Weights of a small transformer language model: local attention windows.
Each number is 128 + 24 x the weight over its row's rms, rounded and kept within 0 to 255. Layers, rows and columns count from 0. The size above them is the row's rms in percent of the matrix's.

# layer 3 MLP down (transposed), 2304x768, rms 0.0443, rows 1898-1914, columns 96-191
size [102 104  95  95 101  94 111  96 107 100  99  88 107  99 101 103  81]
[[124  74 113 152 148 114 129 145  98 153 127 126 153 105 141 136 134 143 142 133 147 167 170 136 134 148 134 144 128 123 155 171 136 138 148 135 105 135 121 105 154 109 158 144 132 111 148 147 120 114  67 152 148 144 177 135 110 107  84 131 111 119 163 138 142 110  99  96 122 145  97 146 117 134 139 129  78 107 139 124 126 106  83 112 169 138 149 101 147 192 144 107 150 129 139 146]
 [113 105 166 130  96 142 161 133 118 154 132 138 154 125 157 158 117 132 119 126 153 133 111 173 133 149 155 115 139 138 120 100 116  92 122 124 119 155 123  86 127 143 113  62 135 146 107  92  91 132 125 159  83 163 140 141 142 130  82 125 103 142 135 139 151 131 115 103 129  79  83 167  96 120 142 154 116 145 165 123 168 122 106 127 149 128 150 112 109 147 138 130  98 119 161  85]
 [161 108 180 148 113 118  83 123 120 113 140  94 133 162 139 177 163 100 145 130  84 195 122 105 119 179  96 115 121 108 147 143 128 157 131 162 130 143 101 118  98  72 156 120  91 100 117 184 133 126 132 122 167 173 114 153 133  96 158 154 115 112 186 127  92 131 131 141 155 132  98 147 154 143 130 138 132 157 114  88 122 103 114 167 123 107 148 106 116  99 136 124 145 115 153  70]
 [104  87 141 150 115 142 168 124 162 173 138 132 127 107 140 123 160  76  92 139 118 108 128  95 151 138 112 154  89 112  90 138 148 128 135  91 139 126 148  98 114 124 135 117 138 109 161 138 137  93 140 116 172 121 127 117  92  88 127  91 107 120 136 130 143 141 119 141 139 133 153 155 166 119 157 102 107 140 114 139 113 144 152  86 101 153 164  69 140  81 146 108 150 154 123 111]
 [176 131 106 108 116 147 154 145 131 120 134 101 127 179 163 125 128  83 135 106  97 167 119 106 157 144 137 134 126 100 108 133 127 151 120 129 121  95 139 141 136 146 130 128 132 138  99 137 130 155 113 133  91 108 157 131 163  82 126 111 116 141 152  89 137 164 134 142  82  96 120  76 147 111 185 153 101 103 115 135 114 123 135 135  73 143 113 123  98 121 100 121 148 130 109 129]
 [126 125 154 123 102  81 113 102 154 119 127 155 150 154 116 116 122 108 126  97 115 112  81 159  84 154 155 123 142 145 113  94 136 160  93  98 128 153 101 129  85  92  92 156 122 146 102 111 118 124 101 151 139 105 124 165 107 159  97 146 121 115 131 129 165 127 130 150 151 129 126 113  88 107 127  97 149 137 120 123 151 126 113  66 130 136 144 114 136 123 146  60 128 153 137 128]
 [143 103 159 156 103 165  95  96 113  79 148 127 118 116 118 127 148  97 157 115  72 140 168 125 128 134 101 124 144 129 105 119 175  97  82  86 128 122 123 101 141 152 135 146  94 154 183 100 154 148 105 138 145  89 138 105 135 140  93 173 104 121 145 129 131  92 126 109 134 106  89 119 119 141 151 175 152 164 146 166 171  71 141 131 149 119  95 169 133 106 126 160 150 139 131 124]
 [126 122 129 119 109 137 149 122 113 100 155  87 164 140 102 130 144 118 149 119 143 141  80 123 127 150 157 128 117 121 134 105 120  66 143 100 160 157 142 156 165 107 136 108 141 134 117  87 120  93 153 148 160 127  70 158  93  84 130 102 111 160 148 136 130 147 152 159 112 156 178  64  95 159 140 106 134 108 128  82 160 127  83 144 131 144 143 112 151 140 113 121 126 134  84 123]
 [ 87 148 134 158 111 161 150 141 112 106  92 145 106 117 121 138 133 143 120 131 153 112 101 142 130  52 159 143 183 119 124 143 103 127 114 133 122 162 147 110 156 156 108 106 102 122 148  83 125 128 131  97 157  86 130 168 133 122 127 134 134 133 129 147 133 103 135 138 113 118 130 120 141 107 130 132 136 120 167 118 113 132 123 110 114 161 147 136 127 125 110 106 120 141 151 143]
 [102 116 162 126 136 157 122 122 119 171 129 156 120 167 165 141  97 133 129 167 125 164 105 130 129 101 118 140 125 160 151 139 128 124 150 151 104 122 122 122  91  68  72 133  79 150  95 132  91 142 117 128  99 150 136 147 152 106 134 142 141 136 135 175 157  80 120 112 123 105 109 106 120 108 138 169 155 174 137 170 130 106 141 151 129 108 149 123 130 120 108 131 114 108 155  77]
 [133 140 169 105  89 141 128 142 134 158 135 138 104 123 157 135 131 143 133 106 132 138 107 140 161  94 121 194 144 132 180  88 125 121 105  88 139 183 125 104 133 112 121 121 120 144 152 107 124 120 102 167  73 127 130 123 137 118 142 115 115 174 118 127 108 143 144 109 152 138 117 126 108 110 160 145 139 116 119 140 130 126 148  56 138 147 185 132 134 147 124 118 140 107 120  86]
 [141 130 115 135 148 128 169 114 115 117 146 106 144 142 117 123 104  66 158 131  74 132 102  81 146  80  85 133 130 154 113 159 125 129 105 106 102 153 145 152 139 117 138 123 146 170 156 149 114 118 139 114 143 165 129 118 139 152 170 131 133 121 139  94 136 119 156 132 147 142 119 104 113 137 119 159 120 118 148 133 128 100 147 105 170 117 140 136 144 101 111 106 144 166 130 131]
 [ 72 123 166 204 119 168 106  90 153 122 141 190 156 106 138 128 132 195 112 127 120  98 110 194 122 101 165  88 158 124 116 143 106 119 128 138 119 133 156 109 127 131 153 121 132 143 168 103 109 139 140 165 139 127 145 124 133 144 137 128 158  98 117 136 202 103 169 125 171  95 139 117 166 161 100 126 126 143 130 144 122 131 146 147 123 124 163 142 113 145 133 116 129 163 162 104]
 [151 151 135 144 141 128  89 146 137 104 105 132 127 179 128 132 150 125 107 151 125 106  94  93 151 146 166 122 130 152 132 116 126  90 117 143 169 137 127 177  95 117 112 100  67 120  92 142 124  88 127 158  95 166 148 117 125 163 143 133 161  90 131 127 160  84 101 124 107 123 115 124 170 135 126 108 156 120 130 106 155 104 199 140 104  82 101 164 138 108 149  97 140 158 100 104]
 [101 123 163 122 148 123 139 161  90 140  95  89 156 127 121 145 139  96  93 155 141 109 117  99 121 177 122 165  95  91 100 147 124 180 153 170 128 142 164 115 125 146 126 155 131 160 117 116 158 122 158  98 143 184  98 141 146  95 158 169 141 121 150  81 107 168 123 175  64  92 126 135 141  99 106 122 110 127 162 149 100 144 127 124 137  69 160 106 155 129 115  98 103 106 158 119]
 [111  80 151 145 125  72 160 132  73 117 155 123 157 113 131 187 117 100 186 139 115 123 149 135 142 173 106 100 128 111 106 124 126 157 171 137 111 100 127  99 133  62 127 117  93 156 160 157 109  74 116 134 128 129 115 162 147 130 124 132 149 139 201 106  84 131 102  85  90  91 125 113 141 116 101 125 101  85 117 126 104 152 117  96 108 105 119 114 119 135 101 128 128 103 100 161]
 [127  96 162 121 119 111  99 127 112 163 110 117 125  97 140 138 107 134 107 147  90 110 116 135 117 126 130 128 127 146 150 128 126 113 112 101 124 120 120 135 106 147 129 122 179  96 132 148 133 112 119 173 104 106 123 111  90 143 113 141 121 108  99 136 133 119 124 115 153 155 163 130 141 150 125  88 107 143 116 116 130 123 143 163 125 156 113 138 155 144 154 148 137 134 115 166]]
# layer 3 MLP up, 2304x768, rms 0.0502, rows 1899-1914, columns 96-191
size [102  95  97 101  95 114  96 107 100 100  95 111  96  98  98  87]
[[135 169 135 103 110 104 199 116 165 160 142 141 138 102 110 172 110 133 109  89 156 102 141 134 108  78 160 118 145 105 169 112 123 129 105 100 148 127 141  94 126 167 147  96 148 108 148 121 111 148  96 165 116 127 124 136 140 116 134 143 127 167 128 107 145 102 126 128 129 122 108 118 138  87 155 123 155 140  88 119 126 112 140 105 169 154 117 110 133 183 134 162 122 113 126 124]
 [159 151 142 127 112 112 113 133 148 132  96 107 145  79 125 134 135 160  97 148 127 119 100 137 140 177 116 180 102 108 129 120 108 155 159 146 132 114  95 102 138 114  82 147 125 170 122  89 106 162 114 176 131 171 101 135 125 134 146  87 124 163 136 107 183 136 113 110 143  97 148 114  79 109 137 133 109 118 164 146 147 115 127  93 124 131 144 122 140 103 143 150  82 106 149 151]
 [ 56  98  88 129 109 114 134 136 175 129 116 145 129 115  90 155 136 133 133 129 158 126 171 135 103  80 119 123 146  94 135 113 157 103  89 129 166 145 143 121 146 173 116 149 139  98 134 129 128 120 122 106 126 128 147 100 139  92 157 136 137 122 120 128 101 132 126  99 152 118  88 142 146  92 126 150 146 122 101 124 125 132 140 137 114  96 140 144 123 167 143 100 112 111 111 122]
 [116 120 135 119 122  77 134 123 156 161 169 143 176 170 137 101  67  76  75 148 125 127  99 107 164  76 130 115 106  95 159 128 179  85 134 101  98 120 126 123 120 125 144 126 110 165 101 137 117 153 129 145 122 159 125 145 123 132 169 145 136 120 139 168 122 124  93 112 140  95 149 129 106 138 135 160  95 109 108 102 137 170 145 140 137 135 136 133 179 149 138 101 100 103 129 128]
 [141 126 104 131 131 168 108 122  90 174 127 138  99  97 145 116 125 179 111 113 110 121 176 114 155 115 133 130 112 126 109  92 129  95 120 164 114 155 150 115 169 147 182 104 142  96 122 132 117 118 117 126 113 158 136 122 109 144 141 130 115 112 155 145  96 158 138 124 127 130 115  95 135 137 111 151 111 159 138 129 127 122 153 185 136 114 114 116 121 121  93 158 123 106 171 143]
 [123 170 138  94 130 141  95 139  85 153 133 102 141  84 151 115 125 123  97 135 135 129 126  92  67  85 103 120  84 129 165 141 132  88 146 118 129 140 118  99 157 128 141 105 100 124 147  90 155 118 143 114 159  90 130 139 128  91 130 149 117 110 144 113 118 115 127  98 144 158  83 141 123  90 172 133  86 171 119 106 103 130 158 139 148 130 127 105 141 115 121 130 120 115 167 101]
 [126 135 146 101  96 144 155 131 156 109 120 121 131 122 147 110 141 143 117 149  99 114  78  98 140 110 120 127 149 120 203 149 178 114 112 125 136 161  98 124 120 188 108 139 127 115  89  93 156 160 115 137 124 146 135 128 118 125 149 137  79 156 125 140 122 127 121 168 133 133 159 136 110  96 165  90 104 132 144 121 116 122 129 128 132 148 118 193 142 126 169 121 117 119 183 108]
 [162 116 156 159 109 141 145 151 119 115  98 117 107 103 148 119 118 133 122 115 140 102 164 100 102 138 124 143 146 130 131 133 147  94 111 145 136 115 120  63 129 132 130 115 108  67 155  88 122  85 111 141 127  92 112 139 114 147 104 143 127 121  86 128 117 143 132 122 150 134 142 138 130 124 122 126  97 167 138 140 131 127 141 104 167 129 121 166 124 122 140 129  92 106 135 139]
 [103 118 169 137 166 116 154 119 121 156  78 135 131 122 158 130 143 121 147 169 128 105  78 149 129 113 117 108  93 140 104 121 188 120  94 105 133  94 138 120 127 151 138 155 128  96 146  59 113  95 156 151 120 118 146 105 127 129 105 127  96  91  92 159 139 124 128 105 161 161 131 123 130 107 130 103 119 132  93 116 122 158 114  90 113  99 176 156 137  95 108 158 113 132 158 112]
 [106 122 133 103 118 138 160 122 127  98  88 106  90  78 131 115 127 104 132 137 133 135 127  96 105 121 129 111 142  83 178  93 130 141 134  86 124 135 134  83 154 149 133 155 124  89 155 108 154 143 125 134 142 131  72 175 139 120 137 123 124 122  74 155 148 153 111 138 129 185 127 105 127 119 159 118 146 162 111 160 143 131  90  99 114 119 113 157 109 107 152 106 125 108 112 121]
 [106 168 175 113 125 121  82 119 150 152 108 150 128 123 101 125 148 168  93 131 175 115 145 161 122 134 158 126 147 113 131 100 141 110 142 140 157 120 120 126 147 154 131 149 142  94  87 117 134 137 120 134  88  79 104 165 114 149 114 121 151 114  81 143 140 162 149 154 138 130 132 141 163 137 149 121 119 135 116 150 115 130 112 154  79 144 139 112 103 125 157 145 109 137 127 128]
 [163 111 119 139 138  94 105 117 123 137  94 160  82 144 147 128 149 140 102 154 146 126  97 129 108 117 162 117 133 135 110 120 163  96 133 119 144  80 118 111 139 106 107  88 119 117 120  78 122  96 105 109 131 113 144 104 154 131 136 126 112 157 103 172 155 119 154 112 136 135 116 112 147  84 163 136 171 156  87 177 130 157 125  94 135 126 119 135 121 137 148 134 106  98 125 114]
 [123 162 101 129 134 110 145 116 106 151 109  81 115  73 126  90 114 116 122  92  79 124 172 133 111 137 146 129 119  87 132  92 184 150 148 124 143 104 147 136 167 126  80 176 132  75 105  80  68  89 112 148 125 117 101 124 133 111 119 121  95 103 142 144 128 129 164  77 108 121 127  68 138 103 126 133 130 119 117  91  97 114 125 131 153 139 127 119 170 139 109 134 102 115 142 104]
 [ 93 139 140 122  98 115 143 124 129 144 104  91 130 104 102 138 115 161 100 120 140 135 111 128 118 131 127 164 120 140 131 125 125 121 169 111 116 174 114 162 128 177 151 120 142 120 109 123 128 141  89 100 137 160 145 126 164 143 127 127 128 159 120 145  61  59 126 142 113 114 103 105 166 102 139 106 122  95 164 145 105 113 123 166 109 112 112 134 122  95 120  82 128 129 124 119]
 [114 154 113 123  85 107 155 116 109 168 144 109 150 124 143 119  92 138 131 113  98 151 133  92  84 141 134  84 128 116 124 105 137 140 106 114 116  90 132 111 126 145 150 149 115 111 132 148 158 100 105 135 100 133  94 148 104 100 184 111 180 147 108 112 132 126 126 109 158 111 112 147 111 114 127 111 172 117 136 140 145 149  96 141 136 126 114 134 165 106 125 131 109  97 142 117]
 [133 172 118 137 129 108 143 119 124  88 131 132  90 153  86 126 119 123 125 106 168 122 116 135 144 120 137 107 110 137  90 127 146 155 123 138 115 131 136 129 120 157 125 155 114 122 126 115 156 141 134 108 156 169 139 127 161  93 129 131 147 175 128  85 128 144 142 151 131 130 139 141 130 105 151 140 159 149 125 153 135 131 133  70 125 103 147 136  97 114  78 107 139 134 147 140]]